{"n_layer": 10, "d_model": 256, "n_head": 8, "n_kv_head": 8, "head_dim": 32, "d_mlp": 1024, "vocab_size": 512, "activation": "gelu", "norm": "layernorm", "norm_place": "pre", "norm_eps": 1e-05, "positions": "learned", "qk_norm": false, "attn_scale": 0.177, "bias": "none", "tie_embeddings": true, "parallel_block": false, "init": "trunc", "init_std_qkv": 0.0221, "init_std_o": 0.00493, "init_std_up": 0.0221, "init_std_down": 0.00493, "optimizer": "soap_variant", "lr": 0.00417, "beta1": 0.95, "beta2": 0.99, "weight_decay": 0.1, "lr_head": 0.00836, "grad_clip": 1.0, "warmup_steps": 200, "schedule": "wsd", "decay_fraction": 0.721, "decay_shape": "linear", "final_lr_fraction": 0.0, "batch_tokens": 131072, "seq_len": 512, "doc_mask": false, "train_tokens": 428700000, "steps": 3271, "dataset": "wikipedia_en"}
Each number is 500 + 25 x the weight over its row's rms, rounded and kept within 0 to 999. Layers, rows and columns count from 0. Numbers have three digits each. The size before them is the row's rms in percent of the matrix's.

# layer 5 MLP up, 1024x256, rms 0.135, rows 56-162, columns 64-127
101:496514531465521478480492530528468510490521514473478499529484472471482531499456525497520489526510484517469490499472490487491493510455511549505506514448540489505500494504491541500508492454514516
115:484475534541481508509482489488485499545495514535482552513480544499493499509472483482515521495521497472511464481540537481517446490488500510475483530491463529480516506482482489506459528505499451
089:555483490445557488464501481489453494512497506509468493519526452514505466498477480533490471508508501492518488485455502474485504528495492514509524484497510463484468499466508494544501541466522546
100:467494536509511533496497534540512521472460441507498490526520487530523538513488454499516541502468484481526487519508509494513483488497486530495497465503459441499520499507482510500487544513472474
113:499477466503483489472512457514481497476489497486514501463508548496517498548518544520479508534505470542526507486552478441503486511494495519498495549534470514505515496514510498495531473522467486
092:531505440469497543484460486500511515493489506510550523523519500487512494513519492432505526475479491492482498488505509519473492516464505503518512509500506511499485538525482483470526524521526475
112:512519497484496538494471512519461513460506512551526500504503508500499520524507528496558524501467496475518484537460464559483502472524458483535486479522510490493505487463490495518520486487473533
099:505506514469515539447535472513501501459486525511505517544446446524526492494504511492504531470504537521478497506505494474527513485482588518470475498530486481492512512502476540517502514505489537
103:504526479552477477533512513492493520504483539466478487535494517501467472543468527505486539493485507480522556491522549484494489527468494519501518488538435492509530515492489514430507476473521491
101:521530507496516492481515539485538489494470479556489527499498470518501519481450467540507507476533531510514471495480497526480526450493483476506492518501548498512535495519498502459544544498495475
103:510540507519505470526506512474523531529468541491489522486480530497507501476469511499467505526530488441494476465490491509471515488482502530454552583486463493533489523535506456494498432465485512
102:484532510463489490501494509539510479518476507513492497474510492499507497523479468449444514493499492463507491492491507534507409493527532531510487476478517483488465485540489513532472466517505489
094:482433452520486489507511509528483494513509534523507504502490494479513495517489532460482502514514512521512521491513497527481461460516507553486450523492510507498504484516531550499549492524493523
100:559504486539523519478469484546520505506509488510502461503481482498461501483484516490476516490491543475532510487494477520517496496563521508547520502558494501486517480474520494500503467444476543
098:503513483513491479503507493565491516480493487489477494498464469559511525485476489497507491530491503490526455533558503519422549460537500485488473507532487534483500501501508488512529498456485488
098:480487532494512520530531465472535515538530510504495540498475521511460451481513533496482494497471563488465478495489469538515460474500514510494484525511514522484461493466440496491475502482452581
098:538484542486495493478461480542471510539570520472470506488501525514517471566507512494513489501525457508461529461518475502512497505478500501513562517500536534466496491504518521492514471520495469
098:530505433540507517484498495497502505459489470497493545496490536510525494544521463475517502494481556490515481502429496528475481492497462511508504522530495494558500480483487513510519527486513522
089:498534505439511517474513495466509490459479508544489503508521488502536431504501469492524463504510483500476531488546503488439487518492519481506485505473527473547478453534500505559510517471510475
104:487493507490539507491533504528546480463533485534506514481510491560538480541481515488470499521482469475484446506486513462484498467505489507490514534486447483519511517520498537498527488454522459
105:472469514513526496515483500502494463457494476549497500484522483465562545458472485546481487525533525491509524483501537533532531488481497510503458577495476520517508472511493486481497482523534515
104:531458571494509542534482499502500517463492467451522503471529488457529482452468470494502516503493537526479502470475498509524508518478488528499487518492477524482514491518555474498540533503503503
097:491507518500489534504474549513496524472524507516525501602510539465419518482544489509510524525513503517489481501480534478485550480497460489532504478452481510479465514462482501502489496489482532
104:485508476485523508501457481491493499483495500498488433532492494451511445524489500532475492471481578443510524498477533517503468531502520508423488499535516510478493519479493507524481480461483485
100:521494540498528482500503547502447497465500510506540494508506467450512560479454492513468478544553534498496517503505509503494555479513480501465514452510509484506493433521462521487476492491501549
102:511499490476504506467509528516499521518477555484468511425512460486497512509512472517463500500518529491514477463493538533552496482522538555512532508527493527497483515522498525497498493508445504
090:523523523470568546484509467499502527534492465553503479507482491470541531518514533510483474514483484511481501482546507472504464483495504525487467492480519521487509496483506524507504512508490496
107:494516458491485495486504488520502536479517514473528454486484495491482489490513491494545492528501500464507478470527463547498512504505495481565510475479500541476506507484532516482504497479457463
100:519473463523513544501500503558476516510490490493501488443507498480513493494501491467517487544521519449516476520529542508470476518487496518497461517500501529541543486531488528494524485503512486
094:494521483503545498471456490540519492510495519519472511486529527536511457541484501504491483510480565522528515520479455531486468496495502492470509493487503520520530480477486514498505534492545518
102:534506537468477532529504467462486526553472530495495520518493463497544507520498500499525468517509503504504541514494498483453499513456517550540586492518518523521514526520518496446513501517522551
097:473514530559489510475469539541488524528485486505504502477540521468483509496505492533512539487493485532523521459481504504495504475525434462514563533505472498467478514534448463500515502483539551
113:535492515485498516493523489507527544477471484493500522534472500503520498518505524542506493527452509450534541507536466528469540523513508540492490475483496461471508499489497490475475534466463508
099:521503514507518550524498561485539500494519502480504513456519430477533491506481469531546476508504517510488516502482492503527480461511479505533490503475513517515455510518483521451505488524455464
094:520515526498534465520531574489504498484505499526521508514462487461500535492458501465515501500530523471499527494497498484457497496501494490493511518499527550492519477537509538548513518480516503
101:500499522478524506483548458483492499515460497533481521542513546482477432510474516510512486488502514481481503524508486508508515514530519531507489511503501510484528514482526470517497521539460483
097:503499487486506492509503488514504516491454498543470504489448470517498470523503476521540496513516488522492483443500471473500507518484497495473521502501483482506492491509494497475475500495510548
102:533493446496474472509557483426466502541512526510494507513550520489485514486511487491514471520537499480465497483450531488525503542483487527519480519476527501477489465493447533535481470512569478
094:500469496496475528486504474516531509508492550501528534528472545499467479495503481495445468497481507491569481520501516509498484462468503517483508495490511529534501486505544549504548523536513524
108:519471517505484479538484524483503510493465548517538550518481472467524472498502531524483480533516490543509504486537456488487519470447550509448470498531532488476525496451521514510476495497487513
100:482495484489524484548519507479505511507482461538486498495510482506491534483498457497552487541475476495553521514501477515421507430521504494530461487517456503459485475555497477516474460508443487
099:498490506492527470496477488494514487496485444521525559493460446517499467503462489535514513486485523446478503494516528485507484489509511508501486502495505523470483503508521507459509517483521515
101:492555484515481503505507529514482515500502508470511506494486481508483449510482473452502521453545521495463478496515506483512487551545470462513513480481494496479497493527468491462472499522487489
100:518475506525476502489484507500510542476529487510485486527517497515521484503527475496517553493443498490505492511561465498477500456479515522567514517478501486483502546500524502479525487497488513
104:538511460497504506484495478495480521532470555540496506488481553485493499492479527485482456478485551513502548518474520522529485470569490513536472466480499499483487484505558456469499458462488441
093:484481513510524513480504514507482469497497493462471509554481506482543498509460469480535521479500477553514538513494503513507506491511500519559470552515470548512510479505469481475542500499525541
096:501496517542495492553521489471492529478523499490517495498482472535477530509512515501506472516504457483506469478447461492544470513528472538496462501497478483478494496511461503512479487453489496
094:480519477477542471465510520539470523502502507502455496501473453495484535480466476448528491524495494488524547505524501463506485497501449464483447493527522500525465511511523483496527570488531513
093:512500475511502546435513529447489468529542521515477465447483464487472538491507487527483488497479491499493521490487474455466483487481511514499491530553491505511501478518525474501501497505517528
088:487483561451486537507523524501471523497441524523488464496510493505512463512495494516506486500525483488483536512557518506538517502470486481499501496447509500507487469508493520506511535457501508
101:506455516494486554453500512477499535500449516512488483530487540550450482506526459533477520506494488499520510491470542494488524471490530532483460462473465473496492467522528513510477495514500485
093:488475434529475460494500455491530501508506498482472529503465477519451466503476495456521502479445470538493495452480523511492513521529505513487500499476507523500475519532495482517497471501483466
101:518469515482543489499463524485500478519512479492510528517519517462501464482480536468528529524517479546509465520488491470542509498516469506537495536471510537466440515467487500542520459482506481
090:540485492547537473483501528483534528505480491514493550513509521480505479495507494521505514499485492476463484514497481452527448514505487497514516508501487489517480509482521483529469550490497514
102:487529465511553506499501492478472494411468509479478469499498526498481523530475445497503460492493483495502492492462512514483510462489536490562528504535511533502472521471485512513447510476501495
104:493524509511482517456491486504483527501458471526480533537542538480541454447529488509501551477526542517474543454495518536474442454486518519518518539501493533467524500506491486505560488508480477
105:522566478515547517512499474475475517515480557474482471538523472502543500488531478486475474479502517497512509457494472487438530526484504496547494490503508468492489489551526490446469456507494482
102:577541490490504507493427504484505527483550472510467478505487478459529502461518488508491501539529526489517470468491486491474499517519484458532515544505512524477503464505499538526495484529483485
098:484465486540494472511530525523527487514502501534504435487462473518459468506481494520487492472545449506519497479512524505460486490509514504451472564527466506512504495534466481509497495499541493
094:505517492502527483472481486462509525481469525505494506507480522512524504499509530485510539523476488495490488517482515472537482474503496512499519506523471478455470548486496529510497502520510525
103:465516542532487549494517517508477504516513460534560460453531486499489503516549492502496499535466502501533462525463478504493488500510482491478522540435434468506494487509480490507502485484490501
093:475546478540514486486506490472467502525525507516506540510491473514462489519525511536498525523481507522515445468486455537524508494523474493490512527533497516485488523477502497507442476490565491
091:511498495460473529469477483542486561518512534534558470494487509516498473532512501497497480508489553479526491482465520515512485514543508492518464524476542494495510522447471480545457489502507476
101:483495501504498529493532495486456542519529475476493499508510503456527464496498505485508506504487488555500492467493466523503489527484506488523493516496514476502519457512491503489477536488513486
102:525445531525487504486512526492539517525452482500511526502495510510519498461482497492524490485523475497525468517430469463481467532486524483488515489479500462497481495534508509517528509489541517
105:470437469521494492503501518523470474511512514521513518522485478477549517471491493521504483530493540522541516540527505507460454522480536533472542526475536496437467521525480468498503518487528494
099:473562479525500468499495482454447467539506505523483484487518465511488471528514475531507535534511499464516522492541479525500485550481515509497472454486489512472498482528482519538497523509479493
093:534480480466515513501493495522493524496532517510487469515500556503502482500522489491481551523483522527504511497467449500478495466500485524509516494446511477472562480482508514535486483503474481
098:477453492470490513506526544518500505500530524494516473463527547498460483492474481511520497498471539510529480490503479510527504501525504521449510510492500518537504501447522509533499540504490459
104:531483478471518508463514525505526504499486549515478508495472513484481476513506516519499486505503492503536518487510505475494508498499504530479451519485467530446513522497508538465516510533498457
101:469478501520521484506505522477490535502491514524506456486488505492516490505486442512488505519519499519480469516481466492498492423486504540505467482502492446491484514562475524459506472536508504
093:491470521477532511467480499491463452525523513530510523532521517505462490487467502499492492464467500490475531501530483494504522534484471541513458497551525506461496504523482486496533487527529542
112:523493512479506510479475516483505473502469490538477488476477475484482499522506495536503493478454512520491510510495499519500483499513483525499490510513491504452525491529460475485515492464456512
095:516534498532483532508489513482544479443471517484485507511484488463475510502527476448529479494476487516455486524512501515471474444484527493496453496523465495529501487488464479483516514474514536
108:479466496496460526502513509479479504524455532518544508475512474546517475481519485475513475479484506477501510499463500488545518465493468502454490507518472476470506494543527521459471544521488547
090:497490483482450524510503529583508510490522474495498514543505506493519517448454525510521492515492497534479544498463473493501527527463504542479478453479551534500469483483473503470533515466496511
092:495486481539473537526519527503514467495501508506524441487550484519524513482500514533516495512494457477519504486503565510498518468475512514509475477526507500511497479538532509469527469505496534
099:515504470491500506522508503466485582494516513510491500526536513486489476483489526545461523518503469473528476503485480523532496489524477513517534498429493493543469513518510474537507428524499474
105:468513540538508502532528505507526492522525519518537501499505474475520497513454493504508497494477534503521497521497516488485520535473477516491500537484522529499525502472565545474496534435506503
108:512489492505495503479485513503493476497478518519532510461499525508534507528513481526539468518476469458520468491517523480486494509500475499444478506492495528526492504514544473520535522513543526
103:505476534511517482499470506511484528475499514531516510488526523510507460523516483502500540523518470524544491461539506464488500520449480515469483495517475532487502444456504509475508495530548498
107:493544487524496457498455463534513497476475514514496502503488487482436506514469477545497526495528496502469531486475549512498499514520526470483533544518504468495464503470525473514493489511550508
087:500467489484500490435587529496469515520504488480477474547488462502494463477503476525550512517474534541500528494545535494521478484475494520536510484486538488520457514526512497493488522503479524
097:488510535530503521469515515508478502502504452524499543508488473463480473484484488501533479484469510528553458479520502526497528510490550493487494509491482529500523526515470515475511509469470481
105:496508500489475529509548490495522513514514495454505537498490512485512510508487548516518450504504492525508516506473531502498489498501460556497490527474472500450506517493438520514485488487512529
097:498471543496482494539503496532491513505489504504480517436470505492492488480476514492454523513530486517533523509471512496528511530502481526538510511505492464459478485495460495529488519494509511
096:505502517512471511460495506522479525480455517534470517513510531525501526526471465516478548511510494504494485486485518481449496465472474485506492508512510486484517494488535512460485530532555479
101:457506528508528498484543493525468484497478524492502468491517486536518486573497517485524474468532505519494552512449444526482450491448490481488535496505495460478525489543513497503482533501502480
108:496497475481469515501501486502471529539475483547535527485494502478492505476520484509482480500489525510519484544510471445476505539486526517496468519483464526480531485498491520511484494563494496
101:481492507498482458461467535487490509539481526486510514459502484490541490495542497534435533519508505488522493472523463553543552481487481482518511490518537504491473488528491470524477480522492466
102:476516505482496512456468551490484499526517522497455479540487547539494498506509540488483517501495517469494498510482498496513490513474476529486525507478509516435509481492508500495523512482523478
097:503504537511514503495446493513512505494482506475523521481491524534482466535511503488493515524526524482505521489552444555525525473482446490459445490461476496506533529486502492515468486555516531
103:504542469503467492476484482466509449466480530473505474512515490505509492498519528527512540542502501465493548495494537480510501492524488543531517509479468447445522509534472538512517522494489558
101:516507514504460474508536489516501515492538500500554542526507513458508491504489477498512455506482511502519529516497534546495541539498485529511480515510527457514475490461494506477533461418482546
104:449514510484543520520511545510531495524511506502443551473495480490451483554511490511466496515486555491559520501499505489498496462509526472503492492490474538493490477489510471503518543507497488
096:524500463507462507505503504535488515550475501481517492458472512491508513470535520531504521489516491431488477491493479516476502493510539482519486503496512501492511524522521558500498524505489509
104:410479484509478448526529527501503524488493535491466508512505477526513492481504475505451489500498482435505500502471496487486481471474547491490487462471496501519487524491525466477524535528507522
080:461452494514487483514496553521501507540480512530481507491478523551451489448460468480496487532474490492479492515476500538467480470496565480474499489534501503502508514463511480500471516498508502
104:463453520538532514483522507466524539422508519511489513504514521494491485544491528495503596493511472486473521537503519514494532542533489535489500488493430507506502539478512516475517506497483475
087:464453483527533461503502493529504502554506488523507441506505450517519464521509517453481481500508507508467481479550544499470517491499550513462517509527476514481467491505473480479545484503516498
097:515521492522462537476465485545530519510487490536512495550491487469505496514522455486513548504453513478492514491503507498535520489506474494507486499524523538488520522495479453524487501492505491
104:506508506523526513562477509454510482447527512567506485461504537472482525491481500531519512491489499489510497470529473504468458478480483498522438491519464489462520512504493489518536454494498486
097:492501566518567546470451471553492514515483525506526527437517473510463494477510479459455506516496528506517538483513473518465541502465493505496481520517483468497563449553488511484528487560519487
103:472514485547494535476477505554448528506511539527488472495471497489532477509534474519506544498495463480520496491546487515487440551500513530497472518508488498464545484520538460531528493493528504
108:495506524487453492488518551466527494476524505504506496452459534493544514498440534475486450480528497483508491503508474506534465511456487498526442504481519476503504482441538481500496491520526474
092:535551498473482517464474486499528544479542482514460488495444508506488525510502506492504519495515480523525560558444502459483489548513468483535488515482522483484532539512553525517490510549450483
114:498485505512513515473509524488437485486491476482513518513460488497475528507513485596493497533492521543534487496529514531505504480500503471518474488499511514500442521522445495534524489504518532
# layer 5 MLP down (transposed), 1024x256, rms 0.115, rows 56-162, columns 64-127
099:499510453556476482483526492497506521532502472504534493507466516494489519511502524553557512520494511514464490484517490490530510470470503482482455522503498496481506512418505504479494491499461504
115:491498441507518441510490454483490468526481477549495528514491483497499529462514505506456472519470458503519524533499509466542464502523488537470516526521511511512522519472502454531518513488536486
091:461539494567451510450470507537534483482484541477493506517472538501534527459483515466456538496474501493462489495494500529513522514535504484522515496493521491461461477549465554495465481484486526
092:530489533479495480497494476483548487472502506540549516480481509509517514525517459499481454478532489512456502508479522502472532504482517535492531476490512469531479461502458515518486491485522497
112:489482509517516501483509489510508501477496504477528480506508505473497464536495511498463477489488487486500548460504535516484438466502559495505530492484507503491482489533524491490481513510530515
107:461478530532505479487516520500482469497546428475507442442470505525486502494511516524446508513509476485497552477505518501518496519529511490488493510499515516558492483532499502509476503466508553
104:507515538497516518471456510517497491510503525494496501543490534471474543461482516490490520504466484485499531489505479496467527473499514475519522522490483504499549492462554567532514498493507526
099:488502525524493519544535537527486503472477491509514507507520499503557514515506513518490486515460470516542490457511486447460501458498500418509518519480491515502515482491528500490537508503520483
104:498542516442472505449502528503525492488507480540531526514515476476494562479508531482552461526481506498498450447508521546470517466542540527530472517490504505502504515510487487498469522526470499
094:539486499508493494494492502496480531525492475447499516488498479554494495485505488512489518495497475487485516513493525535501483483490515505499500462476474565509537521482495527500547471488483517
107:505466516494466466455481514524504459519493502493499540498530478455500479497533485459503528441496531529460527499548487475507546487476467502491553525491479565472466523525442539497537502487485515
109:491511473511496470514543532477534464463494507474480562502511502516528516482487494535515486560482493510476529504520487471546529490492528458502529469474514465471508474512503469520524531494510466
090:508511493463480524480476496498476472492493495497509489529487501534503472501516465518499474493531449490478514505531540503532534487522504509500557479493502506485444477515487466500481485482529489
101:437500520444439466532474510517529501505489455470525464473480495516507528527460475487480513499479501531511512532490499477500501517488477534461477534504486505513513497492487511483485514506498514
104:508510487557479484528479458523521533525463481472514510520502515521476500502470530515525530481516525467476488467481498489524493523535534528481513470472485496519492545505498489524516477446501521
091:473494474527462499474497467510484471495506524491452529490472447527475504551449523532544501504501484457464522462463501516533496501443502530506538460475499497531478528508490506445513533473498501
096:515468507522514523511537520477491462471469505532514509485527506500496505466534495470437494477524533543493518534475519456460504516467482489534486490507476449513506547495483529486477501527510519
093:499527499523470502464510545501569505497499508540498482543533536538436510514489514484498547553487510489528498493506514497478520521494481502528510540500503492474505479476507519498510498509481506
094:517496514531495471487464430493485512505489478466492504494510515490496493502539505536491473484480490536476541490494499526483511512494492442558530512505493515501475520501493482516469482506496484
112:509488509488458489481485492469489470506513485522489470511472504475489509497540493470473509546507431504465511476505481515531535534481550497466523509488497487476516486487510572441478502529490503
099:461523475520516478485485500528507500515504464467504475456494512504484564543514546492521491509461485494539526509531504487486535470530524531491475493463507502516513522458477572469500473505467520
105:504518507491512494487505478529476464519511482510503466490507500523511513538524535491507461516496500474516488475567518452509485497488482517506525475537526449524531506489509485491512510520517527
092:524509478495476458460507491509463515518510447489515508491488496517461496530494449524452483514477501522499500447485451475497533471515495499520468507505531480522538491526450439522464506497470514
104:568488478472462522508483492493481470482489500481459510475516545497501518473495567497525534486487470528483483548514532494482482494480527527541457512520490557508458490494533469505495504526473485
102:490528469499497504478497512541489488491474517527506524503459477512510492502520525480498537456460493532514522490545489548497454503479464484496487488487498501495457547492506557506462523511515535
108:421491472507491506485531476498492518474464508511521517514501513486467494487515515472502497505471518498515503510485487524495532492527479476510526493522477516519490481525526477537533537492515561
090:482538533515506512524499490489521496487475532506516494472483541546476493497441477507572558521459527490473484487466499475497512473471463542497494478509521494520520491506481499491503466455508514
099:519529514499534542510502518505525493519496459497493524529479492508502521479469485531489472493487501504543502505450510468507511466538539495506522503507503507521511471527488516534474550489503488
109:537502518516512495516524482493462515531481514446499540465543500467495552530522492521497514482508515525483509485559504501488494487491485531512473493478510489510445505508521473465509517505456517
101:500458488487483519494493507521493553481468460508528507506504448471477486512513489521485454484509524481501508531511499444526499485528522515490505484511487437501471449520506487481519498523524479
104:475510488538503482459501455485497485573516505505504522490475504540564543496571480490515470546502522524518485512508523477485489521463506534497483489506463525452458461511518507513509492518494475
111:491542476516490486515505492467502465484496507527481520496497530515505465492473496549478523447493509530493486517528538488472465536517510520504524475512518520479486513473501548454518481487484501
100:522509515492468518482508513499502480492491509496516503513491479492466508499496524483515509467514440475528508512480476488490461520476487520533545492457475474499480509455551520494483529461486500
104:464501508499520536509485442542528452555542493537523527515472497499533518494488504559514467478457527515465491534490462462538520501502493485500521494515514572511499520512528487497522507508554472
091:501504493528477475494541481538463533551515481506527539518482508508502504513482527476489467470419477450529499509483508508509533478510495537507528499494477471473504502462459474443526490479482490
096:486475490481543491473490481461491443502498485515515521525510540476511513508484494503509535515486498528446496484508501503515427510467456438518518497488531492484479468509518495499509458490491495
096:480522481569520519482489492478508518523546513470527485410468476553513520461461497447521524516483501475516494505520553521507468469434521498519508443489502488503483534496483481489506488480484510
111:460483491508525470467510498511480553476454481538465475543452530502498514481533467494507478549515503509528499496499510476512498511524531505510515546490500491521509505467496513531522509543509545
098:513519439466492479477497511515507514541479482505482514499484492468491536503519493484548575513535522507489482510531537469529492510514523514499524470508482497531471483517554487481495491465493485
110:490531487439476512480483506499514532496477502497520486489497517492468508521545529497525506500518519485471471509491467447498496502531514465511505531492487463514479499463501477467488541497507500
094:499500524498543536514519506502515535574480444501560492522477503495524523465497492541543515501502529477454517514555487507525539512505480509489489531495548502488517474485523515438489506486488452
100:470499475472497485451505485507475482509529496507495503506514487468504540487523526473518539482509443488540488488537478497436506511477517506490489500467461486444469442516470494502527493469479531
103:500498493552504487549489448508501498473496482483524487521484508477471527473493513520479512525490513524545524476462462518510517484478537556530500488486513521489484487500511508529482495491515545
097:504536482529502508479544461477516511538473481456535540460480509539537501489492474539507501497470538486499523514494514502497482497507483490476487491504476496527515475481530519500483489522559469
114:520482506491498488488503507462460494486492427530466499491490487491451464488503491514479542488492530503475511460475498506516421503498529479546494502489538521504471504522489539510502470479505503
094:526478486503552526555477527476504509531522551523512507462488485510479494510499487511479474522515490492500506510478492485548530468494520545480484564522478523558526527480498504519470453486528531
103:525467500565530485522463467504498450558515524502496510520447561534480526540489455549527536462488500502491484469480506513492492473521500556501512483517529534476524514525506516463496520505493462
090:499535463504509464479507459562497500509472511516507523495514498545469458500512528493433543499490460502534513543490526481516545466537535472471498513492498502506535485500508516539471502513506498
094:516480462479466460524496479520495545497488542470482547485510517499509456537485490469496510508500548491499477534495549518495486492554545487492499478483489510508517568482465510513478489537494474
088:537487492512479481495519500441516517474531470449482519456499500478460493493517451441510498562507497512543487494527508494501512486499476517459509464488510494506476481487504557499469494558527515
089:447453479470516495511533502449519527505482473520511510543497547525478515543511482460521473500461463525542522518486470469484514484490508517501497519502483494502502451493551520452487483496514497
081:519482496503498488477520537478509472519480478513519507498512507485475524487503514489500465456480502490502559500486556452554505469507467503492485524453493479467518487482472495523486502477500484
102:483543491511499469445472502499528472472463518513500521506505512474540499478514497463470499490501465504558548530444540491487469485505518521464524501507456494523495475480496483456448497526534508
101:500505477519509470471539496513454528495498547492473546458444483431517477502483508526513474502459480540503489474527450533481504466480459469541465462471525497510476513488510498523470461499489469
109:499510471511445515467496529535469498529519506506517503476541485492552486500506546498495487518480466509511510454479523525463524506534482546514550494483503463524497517492543515545493513499484515
107:486435504488510492476519480524493523516528479492497434475479500492516528552538460506519524491491503507473478518514555476498451500453498507546505491473479484569500502508511459529517485430510482
109:496566472484496556515550495473491434524504452535491501475488521533481554490522487483500500527516516487487519497530521492508480489447455501511501512480476498500472504516533453514462476510478532
109:526459481517487526529462504532526504499500481489465566560508521510504488462460492515466471491469481477475499544506494495522507513495522491539504537476537529484485493535507481533490520485421515
082:488463495490512517498441542481516493465476495474487496498535505502499440475557546489482514498480514508505487500520498507502573539519518506447467471514477509481479497470498483539484499483479482
089:498458493484452541486497468507444496478548498452460510504498516510491474536489532516521516530536452477496483522525509512521494498534497488516484483512555520520555546502521486507475474485517490
108:500505495482497511488470500535486543535488515463471496533535528523499496513494505504495526468452451510457514512541552537461488489551503515471547475495493512452530518439485484516446518520464534
089:484521507499483549590501512546510493453459481485504453501502536506542483523509503483495502506508536478475514565519545499496527529478512501496525482522498481506516464519497457491525502535488516
086:472487510517491497472506515472490523484491456474500481474521473490521507514480510507491501546506464492489507480469505479536493509461499545481497481508458519519479493526513513488499499492496483
109:509525491485502504519473493473492480536520543492465526519501487509487493496494551470507502514475487508503468502439501497530508470488511459508529561518487542521438506444535452515518473487484528
106:459513498531449494528423457504522513476513489520487447505489504501515536500470504543541511488474489492556506488500518491490478530555507487504519525510509538548499491483504498495471518506523478
115:503527462476478510494506485459443518505508485520494463478442533477480463488481501507503481509444462508517472502475500482486490524491468464491455478509495518501480499476492513471493546504492482
089:492498486511494485486485518541536529464497503446504498511525521478524507499466502500509490465545536487475512541503502546466460456488522514498502495518459516519526493472487514467489499518489541
096:484499506505494507516499522488530479498491445478560504559496482473524491478519468484461502498459477497472476490500534516480522510484531505495511461534491523489475456496508498485480489458542502
098:526476507513454496486471527506461494442478479501512492546457484460496544511544501501514553494516513511503482494452499522509477527507485508514493485528489522549510483481475500549502493511486521
097:489488489486501507486521506528512537520498500481507504520524503527503522508563496529460505497509534472525484499520474471507524496513492472523519487519529482535527485510503465485480501511505473
104:502480520500510532508482465460550481570503486492531488461531491527479446488526520529484479509482478488495493504480493515532451483495428471507523538473508525496494507514470484499480497497507509
094:495521530527497473480475510464487527515497497522458495447511489486465458507472475532497509512536512509460511515488532501496513468505486484496554459494506523464503509534531492469485537470504487
114:507509479469476455476530561491517486505446498512481515462465497498512465521488520477478494510541505505489530526488451467461459512491480511483472500481515510563467492531462457483478473449481491
107:473494445525487529484504461517512518504509517500522467494514518486500517537501502477485452523493508476482493497505520481500494531481507511477462456551528521490479500559526509487469508498505493
105:493480495491492495506454486496502483470498494520492492495491457518489494482481531499460494479471501467519547477451486470482495498452519515485454475465464508517528463475491514504475502503512541
079:514521511478557483488532474504535510505520478501520487474491487556511519505505513547559498490510454485500484495464483503514481502547486523479485517507485445522525557491490488462483436495521469
096:523521507501490459495545447536474533509513503534498494499487476539484510492484513505447496549531484502519509510472471432490486532506485491497480534512555443530523462525464469487473502503532491
096:493521507508512508503461549489490486521563473490475494437507543499488518545493462459473489498522511488481491557484473494513491504478480492507528524524560510483505517478476576503485499518496520
118:512490502442489521447481491493542500491474493502487521480492483534502507488464527507485534509473480537489483514450494496456516455540488489455513523503482496453529554481517532471492555471449499
102:498461519488522529492519516474505507494445496447532510486438552510493489490492516472510507516491478513499524486507466502489520499446510524534515492495542565506556531483494514500529495498531524
103:464484511511455551470534473512526514514482511512513498489443486506497553493525468453497465485486482535516496487508473538478527474484499513481500489547516513515493511485517456513493520505506518
103:517472479511527501466470508505515512471477512526507476534468494497494464500479501522458518455516509557505516484496479482519510536507479487488476542518548518561521519447481490452494480498501483
086:516541476529507483482478501527531524489505473496469501504461527501502472509506481486481504485521452529534502473528447485482534503539488496502504541501501518501503483469513484497509519459496513
100:501452475489520488473495510502509502457495536495530510468511480538576430499513526538509454513493475556482505540513546486489459502468516560475481511499490475530466483480486484519496513503499495
108:510500503489519471534530500517517512526548501508531507514498496519529517432486497460470444488512469496513433486475516489549501523493486532504488508520473493477494491507524492528488508509465508
092:517519544492518485477473539491532466512513484494511529481503478519492531480503517515514495480496524494472516494518523499497484502527502528506486461555541483541477490474501479500500504506505508
095:492497497514488515513492508502528462501505530488487524499535492500503498491502498501520570491507498497516472493460499489542460507527465494509520479515554478554485520488496503509502509477500489
096:537483514466493491493467461507536525484534524505526532465529511506468537472490500490507532495487491474492485504515508503492468500497496523434491497480519478530484540490512502510515498524496483
107:450499471514474523481521504512524509507492461510481519501476530476521519477503517467487501488491475531519482501532501487475511500504485513482495504513551538532499470492508521517515503496494511
107:534502499482510502501488490501500513489488482507480530477468464518469499499485519501478437519481489498516525543493485492489529489512527494494494482529498502502508480484477497490528521516472497
106:464507481508497523565541465488501491470504471497554532483502474537478479465447465484479510482460552489489481538500492509513513446492504548472501503492497466515475508492569496518476473456501508
094:512501493467488499485511516509499484464430514543502561579523512452482515489535530508469488507484488464535517532538498516510526472492516495455508470484511467552539495514531492480494511486487491
098:455509481528481482511505477511527465527496535508498490514478484475519490476503468469476472520511498496469495482487459500520515521485532477488523532512541494505541481520478533430469470499503495
107:527497498472459536487512523484536501493503496527501504475495491511486504484524481475480544470541456486517478484503521512501489529486488497532468492502504500502517521479451572512520549520527488
107:512500471491501523486487524505459453511510532481549453481487504509492485478495472444497492505515511508511505445522494530519528482455496516503498539540483460558469466495531511489460472476488489
097:549502510448486531502509538460476511501481449499478485510523476487502503485503513499487463461454486510487471518487501470499500565494477519521473513487493481502451457495516490508490471486537497
105:518529536541508518449509522494516440525555511503577512542469541499507498468526494500493531514464513517488513483489536490501534515500458517519486537523464550507487507521516504503513512523478501
087:480497506513483499505465517457518519504520480511499430464493482533514495535487521498548487447503511539501497496490480467548539554459494466545499506496523489525516505510476477483500499499534485
105:466515487497469517491533482480486491519504509502460484478468503503477525505501483478490531499509498490552496472529492501480484511522477472535505528472507482453516495496485531506492510469545487
086:488493526533473487484536475471459517468487455521513511481487512468479527474426497491511464493501535510485508518501520481517461513459470487517505453457519466474501489500484464499477481492504502
096:418485484515498471465482458470496509478495541527495515511474520473485539513501469488488483477493512502547478515514526483530498496508494488486514516483455510487522504480511518486493495521499516
105:465490439532505479506468492483503536541506511483485534468506449500470482491489507498523479468490457522526482519488491510514480504491511541479506441498476536507552464487549532482517490496508536
106:502532498500538487479497464497495481512494483486480465469457509493482505503479505525521508486516418508502545484504445532486556452517494504472510538502518495506487516465535526506493490506523532
101:530506526431513472524430488481503487490479492483502493457500506502529534534511491505505490545497559502501472453499509479516491473530514483498514541478534486515514495467514491503504519485488491
109:516485497494488500490496493490478541472504483524496488497533531490463526507543502472451492497500512477516507494517530520498503519493472526555504548556533466478564526473506512511508520499543504
098:475534526511484476521490514487504511528493503478519533472462501540511493528512548461483484485483478479503491446476472532491502470504504505464454533481470490523493492494518497513497561500531496
089:525504509436496494489526519525508481517487503514485490473479452489549477510504560502488496491543465505496531480474487534517424507496486508532498503457508491509441532469500499523491504494496486